Each number is 128 + 24 x the weight over its row's rms, rounded and kept within 0 to 255. Layers, rows and columns count from 0. Numbers have three digits each. The size before them is the row's rms in percent of the matrix's.

# down: layer 22 MLP down (transposed), 640x160, rms 0.135, rows 140-221, columns 80-159
# up: layer 22 MLP up, 640x160, rms 0.15, rows 141-221, columns 80-159
down140 097:151166178160120106135150126087135105124169124131184128096116117090119129131132138143137126116170142169182136159086150096130154173120146117133133137147119154149121100176171117115105143160148115129113130121114125136111123110106095135121111121
up141 109:173144109129140147118179135140101113162107113097099105157092118117145133139139126140127102100114147080141122137131125146122106123125123157147137172130158130062110089153134110142121129124149107141145120143108131165141058070114172126131097104
down141 101:121114152184110141155146097155123133153144137155097151143139128107140144107124137138136123128114158145188123122144098116150097178146107113104132138140124108158100143144118127100142151130138153138122134092083119205151155136173134135117144172
up142 090:126131118130102124128111128170091108139117130103153110172107154161131086156132130136097086146111198078110104141130154115102099136105147176137140129190082140129129101131129121088111166117134087105105117103090124111126126140118163120117130086
down142 094:141131156085133154135116119119165083121148139125182081130161098173123126086138104139128140120134106164120125115102131112090134145117119123125141141137165118139137130163101122148167140147144128164121071111117143151140189098147152153091130095
up143 106:145110110155133135102118148141135119121122120125128115151079140118132140102129129108110155148113152120118142114110171148147139139125087141088135090123150108128126111156163192148088130119144146129084128092185159117142114087116137184115162159
down143 105:116149150127145135134149158116160103148103108111155129143085067165149088138081115105130113121114148127090137099143133154148126112146132138135134092117145121123106087092141138132123090128156103113143128110126150144157127130157062162099180155
up144 102:129154108121061114090120141170091121136118158095106118100111107090147138107110138071098081126092107107134145124114148172091145144186113095107108112175148129121148093127129128114130137124137103141145118115122150134118100145135131165088143146
down144 116:110113152153093125158130146109103107173144149118105136101121135120151137127133124117136118092104125135125134110117140195114118128124109093150110107147154131107122136106166132133121124125092114135144125140121112142111089155132118116135140109
up145 117:119137175118117150114115099145118129132117144092124109154155113134145154128119117116111154105110143138091124132149156121152160154110137105144136080140110086132145158175159152115131169084113123173131124165117112146148124123127093105133129129
down145 112:114137133122156151120122116131161160161178134122182140109129116156094133106179151114116134103116144118157097159130090131158120120164126100121107136083132121152129140149100093104131121144102096134117112093107126164147140137155112120124168144
up146 091:092089116127109117082134068127136166146104109147134093120164133101127137151068167135123144114142180103183096135120124145077117150177130107128128146105109155103135131171094101150123118151102133096118138155114131093109116119155106117169118113
down146 100:136141085122185103130098088113130112076133156129126137122117103110142105128127139138139138153119123158108088149132113160125164114144117120113122151150158107141142198110162153108133128181113140112079100123125118125184190123131156115105126152
up147 100:156125131113102121102151103127101105145116122105086131136153128148114156121127085118151109111126172121154061112134125127077132159118134149150087157120153146130096141150135108132176138146128099131135146128110127151132089103120197121111106150
down147 107:142124139109141139145111104142083141091145122141132129140092076176126122105137120116136110126078153153135112101153151128086106152143123115088155147110128092120149171138134120102100154120156171111150113108096094204098154095158148123124149135
up148 101:123157083126105134082119116154097153177104129106123088135152179150154136111101131175134139163118149128132141160145147139113143176159175169116144162152129136161148114142186129106160116114110122136167138093136089077137131141083155115139139117
down148 102:150145140100165150130173121108137145133139083083127113161128100093173130109085151149155150144128164167128132146121158068156100146112144115100145127127105199122131136141104136148098132118141115127147134110151130127144113111151178122154109136
up149 097:133138099167107157093136105113140137098132132118144095135097124170143158162119150121117158142173127145137079131100130145132134125182162150132126111116124130120134093165081142184153136105124105150126119103160171093101124139124125128106121130
down149 097:120110139111147068126116141134105125183147115115115090130107098143149114144141133109158138111132162174133145140156150130103099131119123151147127116147100159124122149136155134097062111175143172162119060156119159125071156091135150138166116157
up150 088:189171096135092135121127093107130086125134110131150156139085142157145119127123109149124135128128138136186149120123134124134089137100143111163111115160130096112117137125136155119140141179131103134121172136161092104138111125097066143123104140
down150 095:153114099133137104167139127109129107139130130150115151182087134114157158176098119073096101129138128173133133149118113091158138104123122146140144105112119178122117134185143133110129130102124163113128148111138135120154092116138115133099129120
up151 106:121099180135116132105136109138143116115119125095136147115117151131150158136160130118119125119142165128100118078143130163145118153150147079098131115196117083109111144146144148170098155123150141116099045137131130108081120129128122139173133132
down151 109:108119125157165087105149144135138101125139066122127143122126086134129106179122083100133100156122136152111129152155145095120091148106133125154146153174125086149135153108048128105132147135088156109138123155139146112162145127140124097155131103
up152 104:132170116094077092112123141144097133109104092085151120143135153156141103161087119136165136134114117127133123149164139155150199161159112147110132112131089106134135118123107207135149158109095132142137135107120124123134125098126118128163140130
down152 100:059100116144140168110170109152181124096148153112150126176141156160143185124116154093094130149108133101136151121114116152104145121100154134111119147141134114130121189116188151092117126113083175157141129099135152132123157141147155155083139098
up153 133:121130132169139075131150142140086112092116166149155103173107130154153150089096168129178103109079118082129134095121113132095126139113148133123096141150138106127122127122136127141123121125090149092142108127119135123118098106123141134158145103
down153 126:115150131134184140156130150173135153087136112110116077121141126158124130117144141146126156159138134109127148154147124149077108102133109130145109137150133092145126136121092117143151093142113181149115111136122111096117071101121142112135129155
up154 109:141190177167152113136141113137122162143117103106135090140095154101083124123141088144129060104161162091148097101175134146134146108116134121128088105117112095092141097155142116135141128119148158164143108128145116112126096105123168142102142110
down154 105:094153154153159128143132135107123131128161141093118138152142164126153158144168124118171134119126116151098150143130138119121090168097126111124099103141133167150150140126151164077082149137104128139177096138166123138135173110102101104131138140
up155 042:146121149142096111095128113155095111142094119078146072162123134092144139128111126129136092106126147113110124101127139128120154155180140129070115144143121104103169119158135142107158155138130107148149110124158119126124102127102148099143168128
down155 027:137113094124108140136126158147123106142094113128180114135147115104152145081136110134121128118114125159132125108176110146148094139109094170080129134149108105077153132117125132114143178162098086158153114147141114139124131158090129149138119120
up156 112:139111118104127125154126146163092123155089148143138150138137171113122121067127113141124084128114149075167146119131140152087119129155155131077094135168118125146166130134113141085137148130146150155126134150094169121145078140144143133180129061
down156 109:170159116104086121119146112130113092118112154119107138117151110149125117111124149132070117159153091143115124122115102131143120144077149111110097154136147119156114137110135150184103136178141130114127167160157092142107132155102096128078119101
up157 099:112135147146125072093100093163136125096131140132150129130108112126129112160134089126181088110142155158118159075099145114106125123167121130105077134107110131108131141137131113167155139163160108108135116114120196109139124113087171157120146115
down157 098:137136111131114110160081138114133113085138096151106127101144108117125175117118124094109134114118106119129147138141139113152118118088123140143118152167125139119105173094139135121092133086120114161113154140135107120160144116116141132129101113
up158 111:178121112104119149147133159132097090134131110139137101158121124108127146145098109119145097159098186118084152130117167140131129131149101145093116093141093080144166114161134151142113141163126115124125097100157124148121132107145155165117135139
down158 104:141171144103137124132141137098130142087154161142133080108110111125135109115139150133115165149106136159134088123121140115100128139149095085138113153146132124144110122124137149143130126154129117141148122118142129116139194076105083116099082133
up159 101:101129150101120112119126117146071111170105130132165126144113137168130133091142148136105084119120103141136147110129126161165142153144136100136103119168131092145168127131153136143145158141133117142146115144142118133112108149121135107097137106
down159 097:200119120101138087117077131144094138111147116123143121114118121100114130121116135137112118086151141146137127151108116151109121137160125150146103111169111111134122137154086107143110133140142074101124139137125128129124154136105128156116116080
up160 095:151090120161097099109126107141108157157108173108147102152115144143066161141155137157120093109132129136144101123171112111144194104149114157132136150136141160113144143146143168138145110123114155118175146111153164133107149142120115062121144118
down160 103:097147143126152135170117112111167161154160161144135136116132113104158137143097155090152121130118107139123149128108157078153124157136138148124107105111118111134111126126119142135104097061120127101131118103139097132125128125113141172114131086
up161 134:124133181151124144102139140108099114126082141152153130151149113139149163116101163142176133133085129094156125058121127139113113113153147120085147135175121108117136087141127122135143170126136121115117137117109143129109163116112169131104132140
down161 125:106126113127131161146179114158134118133137135130113138114148138188111136148123149126112121146164123140092122155124117143123113140139152132090137160134138116148131125134147074116099120147137161151121125169134103099118120101144115125144171151
up162 106:133100150148114098106084140144124099170100149065094116125102110122119127088135120130128150116136168056172118083128153108176154142149170136133108132132124164109119135129123140135119127098120136075142081164103162123084089134116131157145153127
down162 099:135085152157124111135178138071171099150161093101159121112087082091133124146116126146109120107163152094069146139131138090169124151079133140113117130078126139106106136112100132113119129123117104152142086091110158117096140121119115098131131130
up163 081:138107169120114147111085103122107113155129111106154104119140144107156160179111145096176107149139167123153162108119116155132125149110114148089124189141126139079147140143095160127125144136162116102122138175120116134100090076109111107148131156
down163 082:123135121076152131120134140126156118157185144115101099040130115120095138093097137107114132116134117109107084156108128114124149115127158144158146138124115130110111121167144122168156141140125127176151087129129129114129153155152127107134106108
up164 107:136132115152124116109138147167128098143103163106135106166149126158140106133146136099129121134130127068092140107135127143150175111134140148136130130158147128131155111150167124136142147142113134127147117103153125136162107064160134129105140099
down164 117:132121128127119183100110126147098116115140130137105124097144115128152164149121155124124123174160131108121161097112078098168117090127144145135129179154117146129152124163110095136078103154121125153144119109117151089144114139146111135083133129
up165 104:127114132105120133120118158118117136174132160116111097132105143095158135110101120150151058132151130130152131120143112149148128134114158136178116091147091128126192126156106158121158156142092147084158095119112126153153121094137097126127122098
down165 108:140127100144144150186133161114125116178137140154126107167152127121165098120123133106123131116137092171118174174110110137159083134107133134193127097114133125140144143114098100136079118133154123097088115163156089102138114157159100123113089083
up166 093:149083160143101123101137101117156117196130097153143092139131129125110115121159106098145092079159111119131113147160175111176117162125161135146135099138110135140119076166137123136138131128116165109096116119185152114091133157121113117164120119
down166 095:108115163135133115122118095087127105102149169160105153138172177159104089130115128159169130105142122149097126089143130095113176100136124164120135092112136120145124128103126103143138119141106119144132091109103138129137143076117112099120120138
up167 111:185120141140124126109139136157130110116141172139156116127134112147113102107118120157149139092131131143152120120081143121121158153140148128135099091121127136143143106174157127159173110115103174174139114090140151152145094131133133145167128145
down167 106:134104156107131161136121101058100132115110118106130145136168107078126140158114150116123079175097130126114132139086143128112139080131131153168144127132160147151193139115145147100135153091109078133080112130146099115117116151118123138130137132
up168 110:110139097110107111143127083136093122145134096088115133112145096163121168090077153142102166138154146127109094098115143110104135151126144129091128165135122160080129120184088140103144136098137154123128124173111141126104138110117153093148123113
down168 106:137131129122169146091157137129100165096162131135149119078153159093159115141150112109117142112135144110140166155078159165122116132131144121094140120160122126126154080141158114121154121160159126152080119155134096097131123130087146134151128122
up169 103:125133142115078134114081126147131143110097172113121140121136150161174140158134126173121104144161138107114141131108173134082131171132127157109108168133092117093131126139150136125140103164109127121115119088119125144162114180104162126148116136
down169 107:095134115131136138101121125139118122125144118153115133109109123123155117108147144143134130114106181118113121144128135114173142151115134076111133170142146131139142131071186138116143114172164106153116129079170164109140145094102139133140099158
up170 101:140158125177105160116099146100125079131123113091096136133165151148121143114098131068126114149110150130119098127150164135148152139152122142139128104127099098141178153142157150105120111108075132125115093107110097088135120105137147129108151106
down170 109:129120113114116176150120159115124140150169125145145092092102129090132109133113129129112083149162146153124100126125160086120152129122098150128129124110125108109145141082112125090134144118144147130112139133111074152140112155130142124144109106
up171 109:143114134110121140113093122120122163129074121162184145152135140129077081120138069084106093087136145117158142102110138152130186137164133125123089137127107152087161122155167118107128136111131091154117072141155142148122112112124117104083134125
down171 111:113139099150172148113144133128180103131149106175101151143128113102133136128117101123130137118186121139133150111137109100161154144147143122182108187104141100115126133134123174127145126130111173167137140180174148173120161113089141114140127160
up172 092:160150133089076163094161154135129168142136160112102116113138133146139142128069169127143130137122154138172126112126112144137131119147139133110130112119113122106119135168135148104133127154113140173118130145121120144157126174097143119171126120
down172 092:102182129113148096103165139159123102135100153145134135108096123110122158153110158112181140095094091143120093123130150151143119135118132139101137077116124143132130096126121128113114122091133125105157141134152134110126121176112115161129143088
up173 113:113115092149146108081167109153136104163122119115171113132155130080128159107137118102163087127094121088137103128143115118097152159143117082093126133145092137133143105183120120120138152138097109153125131072125147144117111128120147147106129104
down173 108:095181167134131094123126122135133157108118166127144143113126125171124149113154116098160145092122101169133138072151103162140123136098193072167123109122126105114146144145113123130170106128141132122125176121142154156167112119156176175111138095
up174 115:134131141103119133116128107095143119100100140125108119165129167146172142074056090159107145117124143129118100096145100149096157141170156104119121100122142123137142112141142136123163110097125109124108120098156144129111112159127141153121155171
down174 125:086116141122115096102100148141106114148184115093092120102127136138131128134107142144115132150123089089104112126117141114169104122159145121087115156155177122133163108142144147099110093116101110127164111119169147125140152124105107149148143097
up175 112:153128144134125073109105115172124114101105119074114155128092140124124109111102159159125101108090170089133110124146115149129139123151135149118094118120133122139096173135136116146154095120056093117141139136122112111115099155114092168179134115
down175 105:133170131160150092131106084115128087158150147126126141139084082121127122156130116115126127117117123118122149140135130101129162143147133102149120122106084158139137158087105145178125102091099139155103124146118114116098125142151124122180130133
up176 104:117108178122132148072172130130145137148112117108134089151085134119127105137152176157144082121169144141133093132119147146108132110117162129114073118133104122138170137141142158112130149103093083160076093131117130124151100099128168162094139108
down176 103:097180130103150151151103118103130123118154149124152157174155073124118097083122136103160141142106144100135141100154087088118116113140166150090099146086114111139172135103133118097158128103149131129135090125098144119112104085131110107133101142
up177 085:138134154093139116129173099128141146134128139132142121109109125140127153140097127181169122149125140130142145079112102128123141097118153114145104116120136074127141156134110111135120129110131095149124107135086109118070103117058128127179145137
down177 088:117086152140112109116082111139146106130171133116125124089123146116131159134114109120125121146129109152101126098135117155139146169124139137078123133152140137117122103132144154141160121148079130141146089115119124142166125125156124126123080087
up178 089:164121178140123152131173114076132131151113097105136098149140118088102095123142171133136140109125139125079101117128097111112160134137129082103093092141105110134137135139133115115162146108124083126091128097148106107134143108102165133131119107
down178 090:147152094139117112143126127103114145127135130108098137131166136141127161177125123094116143147142184121104167130113118105122130112120137101173153161112133102133157199149121155105113154130107093116156150078096111128106117161083131138126111107
up179 099:170141120126109146120116089160120132132139149117142108129123089130106135129145112124161121111129137103108148136086125133088142167140109156097122163111114127139112125167170172097112153143101110134141137125131159137184116114105144136148145125
down179 099:116148170177137140140107074113182087154129141152126125118110149131124166109128140128087127122127147148112160114068129103159135166142103172130137115107107093142077111116138156153110165112177120113128080137190119104160140167110130116150134117
up180 088:108134187084122131100125134165086124158080085089142141132154141123126145170147129130121112118134173128137081119174136131104111108148103151124117163180159126068138105132150109153112120099064141107134122123098085089126098116140124165136125142
down180 096:118170124125126131159168118126159137067165110131138167105111131081149162118139094132133127097160106112140148096094116109093099152124123082135150084131127125120146099115167152103156123090095093141131081128123120140139123130130148154183106142
up181 109:137129127139089126149151091158094128120110104126164121105142190086107177101094110101134113126112119131154104115128133132114119142141132114088145076142098118134147143157099126102122173118126120179145128126142136113177138149162159116153115134
down181 108:150126072103103132176117095138146112145144137158155158101122117127120152088146136098121134106128149118199140161125069129102129137137109132151098085132144103119103143160092114141145144116150120124152084156132101124105162119154127088135103107
up182 111:111121128129078140103092089157132122160118133076139091150128146156168102092120152187149121116155131149138133140095139138121138140137160118096135124132129089176188119130110113162176123123104136153131123141139121107104110128099148148121108148
down182 110:107163158129137150108124109134155142151117142124128112160109145111117090109137144101136180126151110106161145172119148116138139166105127110139194101105198143120119106132138130089074139118116170164090122179144155132088118120111128148153155118
up183 095:120133134102092101069124141143143069088145150105122144149157113166088092121141137144179120150117140140137108080124131124086114152124146150138096124126115097106130094131123113152174116129127176107131119114182159109131110109138126122117158124
down183 101:141126129121158137133134090128124160109095139128125126149121156150152137111092109156138134097160127116111140118119133114113136100064136142139148121127137144149167132045126141144104120139113127147124135118124131133080124127107130140111121166
up184 100:132124162161126118129149063166105096164130132100116159142079138132128094119109118100123096106121153121114143100098120142111156132113125119119119090111129147109128134150134092155164139110136165169147124107152104087141095125092145118165138089
down184 101:141120119095155156084106119115125152093130118159127088165167109155127119089125159113117136150119153120097192138145138157112104106094190137132076149117134121153151131099126153122099116114123130139117142155118122152144137156174092105104101115
up185 089:174182175155094112103108105123103125145128128142118131136111126114149107150077143168119109152075115109125136125112148142077116179166179102113129123147107081097136103172145156182129197141126125119142096122158110129094132155109162101171107097
down185 101:113154154127133151122126137119127102127090098175133119239124139128077147073123136155133148141138114178102126132172122090135135145160112126129155118133113146134119140138126160143137082118136108106120134096099106170074137106139148115139143145
up186 087:131141163132154133148135135120111142094115142115140113132137129109134120102072155147161085152127096161125178100123161122150155115165160102115115087130113153079168147158118178107187114113146102128085134140088157129110108178117147133159165155
down186 091:112117117094132090171165115108134163160118079121131119129151122133128155073160147126092129124123173155120112144134146121114154089150124144161176136137118147085078155111121146124173120133096145101135123142151071164131089146138172124140107160
up187 104:124097139124128148081152146136097107129068098123121108142073091100141141115120118136149078102124142089123099091125118170112102129143155152076123162145123142119153130118161148151145110167140125136136156129140098125121083089054113123119165145
down187 101:135151156140099158138127143129093152100117144122143115148123107136148187120145126113146162120132138129137106115140150087121094133089146126127129118161161148140114121066122169093147097126128087104137139109147143124138141140132173144123177097
up188 102:123158143131118108118176138120114164159115099147141098145115123120136119102074145146112096140130152121121156152099148109147132147165134114127137114152120110064170071145135131160128153122095172153115108146123139144102148125114178106155089121
down188 095:099106121165115115093141110134142113122125118128123110162137131126107161125132114101129112121118105111108116143128122126113119131118138147127111120132111150179105099123089101075119095121121112100109085119073118100125139124149112112101155107
up189 115:126143128140127088112149109147089149130137141115151132142094165082147162138133132171190105110112168121168139119153132138131179127121140104089067115134112070138102131155147093112122105104070136109135110126113144124116075130138121120179156070
down189 107:156120131106159151120117129135180119098180182135130110114111142122067128160133160142127147129135114162158109117133105118142125148072124196142121153090108123157104144132111142127148115135128122131152148095114159142150103142118129114109145183
up190 102:161118106145100143102118104131102122148122158128172106161108154140111095164112154109102127153141197074104090146133149119118112112128136141144133120131106079120114112155120111139143154137091119121115126146128097110158131162089138129128115132
down190 096:126138124151158143113117149179094114151134135120151167115134137139139123125117122176170117131136093108092163113117122138122175124115123131131153123145122073130138127140139133142094097067095152118171157103131173126124083150141126163146149106
up191 093:186150111157147130137140143135119108085133147154166148140142115120157153128108110097111115121143141160176154129116126120116125125131150132111106111110132091124150161144106126137109144131092160108133142103189156134158091129108090099139104127
down191 095:129127111117161093150150147081133133169108125109152164112129090085111071114135148135101126100162140137100102133158152137084149088141103167088154108142126108134162079124136147117153147119107147111131133146168108139092138107119165126095132125
up192 093:133118122127092090133119130161141129095084151142124128164130091134125130093108125130141162111146150127151111092113095131132119150140124084121095104132114105136144120129135125116136150154129143102126093111123167163075147119114105122156124068
down192 099:132143117134164106106129132132149096123117101091119153183143118156143110142115157178120116128094130116155122145114134102122131129101156145156131124139136112154112141129133141127117150093127144116138089148159103113114121137097103137127177136
up193 109:153144123158124068124138106125109154105121095123149130148140109142116123148140105091102124081129123125153137134168137142149132137141125117119093159132088124129154142140123107099158170099107129163112101121174106135134132134128105107133153143
down193 110:144174158140120146140133115157149157132146129120111135133115134101125117126103143120127118153123116122119151114212146137147078128160149119127122138121168145108124141117143124106148169149138131113119121135152113138172142112067157141155168110
up194 116:128078123162129142144140154182087092170099164121142145131147097100152129122067190157139128093122116125156143114086118146112113146143152114107102141180125089134095135138140108158083123090097152116171109093135128109098089094097162116164130099
down194 117:102110163099126137106157137127131138130122125134151162149146124107137139139119117141159150129112112154096116123061158133091166116127112142141128134141090118128125130133136139132162097113152120143144171157127122145093108106130119135110149134
up195 115:152122135147078116065120148112105126129118106106146118138158131152126105127116165142164124134120132102147124142137147125117104092145157121107107112150150099105172101146115145093142114154100126108107128099158128153147071133073118137152131118
down195 110:110141131118140119140128110124095137127104115150141131150139134110120137135160132134099122111116114090099125144138108121112114181102096066111160122084118098095160091060132142112117129113115172146103114179112154162161093136168089140127117110
up196 109:179155144140118089098136083145157128111120113131149104129131138164123124116129120097168115155093152144139123113071100160131107155152146105088116138142143098081133119161124161129090125116083166124159121075154165153180114094113136080141099141
down196 104:150101124120106160164128143143093168163129181123114107155140098148143147160144129121110130130128128131112122122123102154117130137122126122136148147144127087079124170188111119143089126165120135153146128123112112163133126170134176172132139140
up197 106:155164140079129107124070129110134154121126118082123085134131118130138167115120159155146092135161134128124127088129108125106137163108148126132155108146148188106133149137096136144107119093133122090109123124116162130179104116159157124117141149
down197 106:117121106132108109150127148113122126105125124114084134106129091100092172133184106108120128120117131120136142145073153119120130108136102112089146122160146119131148132098192142130083109145160073133157106138117127099100083156107126135103154164
up198 127:101117147157125116114128118131147122134109116059129096145124164107137145144155118142169117080103141091113135131079118131150134096142134159091110124144098111131110148147147128163143124089117147125165129103131140095161130102093122153095158146
down198 114:114096126110161105147146135120106127158119111087120112142158139065118165080128117178092134129155120132075099138121145133133134115146104137133158157110107133143112153095096129140160101121142117162133139152121085173120122134143115115131138145
up199 089:160135148143100122169139132104148155156133095109187090170140143145140167122110115176166112129118130129154129100096115108124142146133137169126129174131097084097157142114091165149147142183135119122126130106149103128106118162121133137143150168
down199 090:118136142138121111117123060130155089083134143124086121137164107150091166088144134149144149103149115103115106152114118144140154169121110145106114113127140203162092091103130141152149148125152124129155147147127175108125103082108153168105126123
up200 110:133116139160115071140096130165132138128064116126147145115148110184128173117122114181141141094109164115168118129118145154146155069159151152099115148169135115129147132120127149081135149126075130152139125107090116139107123138158160148164108118
down200 109:090126185133151119110157125091142100128117149088162124135100119160110126161142089125155148102130123120085145133149149109097141072133117158105101121123106077119144112117132135096151140131102116118143131134103136147097127120132140129066166173
up201 102:147113111136147117083111120106096094107086138128135132181130126110131109118136171131119120102127103086126119115119084198128128161148154105143125169151136167100158124165100139163087162137160158085111137142092173109116100129114139141143105102
down201 101:156146140162135196147115154158086140136154134158134142138121109148124077176103126126132114173136081144139136127161177084171156116125110148142089109127169174148178175132111119115151140124114087120140156105130166140145168147143125111114131136
up202 100:114154151145111124131107083123153139084134150136137102125109103130157132118150129128136152120130105143148098138156146128103157158154116124135118120157097161087127147153124119123134102098160151143092096096170144178167133153134148137179134146
down202 101:128120161126166169103118130164116119121126074121141140161141130138090159127143137108101108162142139175157119152135112161128076131122153125139073096103112130145112147143122123173123140115140122140099141153147106153148135138144138088142154118
up203 094:138109160164119131095147163121149105126111109091085129135133133118123137109141128144092140118113135084159115120168108141154165149131122100144090162126136164085119166134142119121158108106157168105165098122151089124151131114185123119133172124
down203 094:122135116134123111108158111124143129098117147134143121173119172135152129137129124106148143122145140163140107111080140130167088179087110088144144115131084147123126110093107153131115112162125157117105087123145101085122118125125122119111136107
up204 100:135116115151129147113146118135112107127120156114135168118116085150130103147126076122096128097119124091109109150108151152135159112150090113114129146127122117117135114164095089163104147118146084123089083103133131102125078154117120149130122140
down204 104:184114123128142111166127079119103107134144131096128155120112122115124123083147147121129140150117127159122118136097116150093112144116152147137092143168159147105144121068108128101123134154104128122168143102154118158098088093120171170160128089
up205 094:136129134088115124112073135120167112098126176089154113151156114095113127130116134084143152153152107137162114119117108090083096145147161141086118138130142109158127126167117114160141180135117165167140150130115106114133100127093124136124129105
down205 091:115128136170132110148169145156097123175104132127139102128125136150117148129148136173143133120098194120104143126139156129124129108104142129130115130134155126111150162094118126140131135142094127110111110086119139116119114163134108117158119094
up206 102:131126113139116119134113135115102114160112106099133139126147190096132156124143109105151140107140122146114156132164162122145156144137160159143128115140121154112129151123161070113145130136099132160137118106126106109121142111119176120158143126
down206 100:156115135126164143083141095140112125082111138190149123150124113143142179112072143140127105122101148122143125130106138177165090140139170146143150139088094110142145097080109131142114114140149164150182119131136129154129106188108140144119082115
up207 086:125135115154075148104079111105139092122115085105134158110129143111170155082152099104188149105139103136135130095158114140147173109111119106118091093161070136110146116108113105116128112107150133123121139093130153143123121111135145108159102120
down207 088:172146120121160143134124129123151139114163094135117165092140169112132119173136157147123119106117128101127168137120155068143117127120114142092109127080082137144165137118125145129116140171124153080065147173147094152170159100135115082132092154
up208 100:167138154155113090106116104154132155132109124105166142138131097123143101171108113119139145097162164106071094108168136143058134141146117127112151108147098169148121140138115113161130152153138123123133113143114135119125098140149141114105145138
down208 099:165123132080116122181132142131140105154149037110132142134089130151116095146119122129143130137140125128091138143137143134147090080141167123123165060121140095110130119098128099131156102090142129112101140121101106135143086141156174156134156158
up209 092:134140143125127080135125146139112142178142114118124071124141183089126126146152107075142085124137166128160120131116113141134143190163129073138146091112134100104134127140108128190139164107106125131112080123143107142141126115141108114147133159
down209 092:166175154167124115180108098127179099102230093123164122068091119141141136094104151128147170127126137134138090140135116086149151117151126136084124136086131083126090148129134155159125125151113124131132123123119102139110137110147138123082103144
up210 093:108157114133060119137102121136097104138113104097127116138104151115136106100150136114102111114114156133153094077142160128101147116147091142137060169173125088123134182137173151129143122146164128120131092150135179117142122126160136109126097117
down210 098:107087152153108114141123144115118116132134168094079138171101137108099112099151133111124115091175144151122118108107170104131138127101118115130098162089125094124096101133116122124095103095159112132111139099108138143116146129063129105130098123
up211 093:130103124146135127069097145098125106125116146157139180126147125147141084123096179143083142158133172114059097120124127145140116153136163140093154143126154095132180136142132123127119100153109134133096149127130126130117109135119087127130117150
down211 093:147192099111100132137099115149102084117101109105125086151090163108136181128182122155127115127104119090080154095106123125115126118086150138126153114141114102131118140126147087135092125114126149070157090155131131116150104117134086111145121106
up212 093:109163147103124123130110085175157111131111135128118126162140148119116135126073140117126126102114131110109144095120118095127164172156051142149138143110099122124150151146120106139110149164104151114126103086182140121110124119104117114151128153
down212 091:094149148131183163092181151124142112143135097127097147143132116156111140114119161141152107139130154099103139131107123121153105117091193126143108089084142080115156108136117117101119132107118129164119145138141134145130119126124113128104129094
up213 098:152170097146111115120123100179112134112100117141177146150143138138163110093117115098186121116141091085115083113131144141121123157131143138118122124140119149126162147154160134115134184135100126146163130075099134145125104159148112116166136119
down213 099:148120131165125130137115118112136151147154093148137128102114134127117134156136113132151107086110136128176125116110141120151122090139092124098118070171135092164115112148127166127089104139115153137157169144114123131110149136120144190106153143
up214 106:161129155092108110083134110114074096132114128088076107151146157134126116142096140086131142108129110121123136133105136152140119115115127130130115095120079103138137098140143188145115123123118178126133155130170106116147120157114119119120130107
down214 105:136133153155119165109184152127153129122127169119111095149110151123114132153131149134121105155115090152138144118123124082121111097121116134119102109129158130108177137107099135159169117107154134081182142123128112161127152072134123134151137117
up215 120:140151150104105142128144112166096128127106121120125111134111155144150123139054097122116154126104181094101098135102127170166166123128132152140139142120122078111146117141107142107160170087088112153125103102122124141118110086143110092145095155
down215 127:160132112139107110127158072135150142125124109176129131130118174132111127124091158149132156113104108094121099155183138166144089145111124100122092096136110166112133128096111131132118123125127114111116080120126141140102114069135112091128161108
up216 104:201142187144076099130128129163155091143131150118155093119106147106125128114101133176146154095142136118089147109138139158127150132125169092132117062131139087139114141122168140087106175102135134124110103131120131111129116125110140104143135151
down216 106:134132193124151129120170116140156130137152135108124137097149122138141155121163166158143127110116149099147106197094076127106116122145115141107123180096164135147074112140139136138093147118145118113135146131087112159096127120140077110097165105
up217 091:137124171097130090164158070153149086104123122110111096152119108093171109121120113186161111097155123110076163109125141109123117149125139124115120171127091106102136109188125137134132171137115169157111099128129146145114098122106147166161117110
down217 094:096110132117124151139109154171109129135116136117139144165139139102082112087135146079121165139105133164133135116145155122134118136151129118091134115183134085140129152090159129116132150086161107136099142102139146149144136113104079066123130130
up218 104:119123161145151152075140136132068137114073136117128143174129102058139167132134116143175138098099143078116133153170125145092110126132111098118137115167086097138124128121151129155108121127119125102129088130148156109108071102104118131079128094
down218 096:145137082173101182141144091151136198147137104141099161140123127133163150132141148109112162111097156112153118142136146133071159068125102133117122130134134138159114147104135105130125108128124129131086149153147156138145141115109160092126083121
up219 098:164119105081123110140121111148121113075116120153113114152089155101111125096153096104170150131132119124147154088085121123137127076164101141106125123134110141161115132149086160112120152148146090114156160087118118141130120109123113143154147091
down219 095:131126109157126142145100096114105125145184177102118115125101113173137120129085150149118114098098111110131124176143155187110106162122124149124130119122143105114123155124130145168119119165093108113171080110191097158144096087137082093103100155
up220 090:145076157108091147103117140150155126150134150124186123118113204115143083156102151108132113147152122114140140080079089095106133129141137140115124150115129107134128131151112126165153103155142116151158103129164154118113111143110147128140115118
down220 094:153136158122129142086121130101147123138143097128136174113164132134155174111126147128146130131139118098101109148122130135098093118109124146143118102112089127126133142159094123128067116065117151127154137169091127144111131119141131114110145155
up221 104:124110133134093119088130127144142137142130093096133108134071115139117154175136133104147111126138137129128132150133123128113135108184163125092124137150133131074131146146155121099142144061097120108130138141096129118101102082121150159116131113
down221 105:168075159170083132115145126137137133093164109164120109143120105156153160121121144113129099108170122164128136119129157141105077147132161142136144112086152083158083115126117157113122160135098149113100079094136129181116156146137114086093098092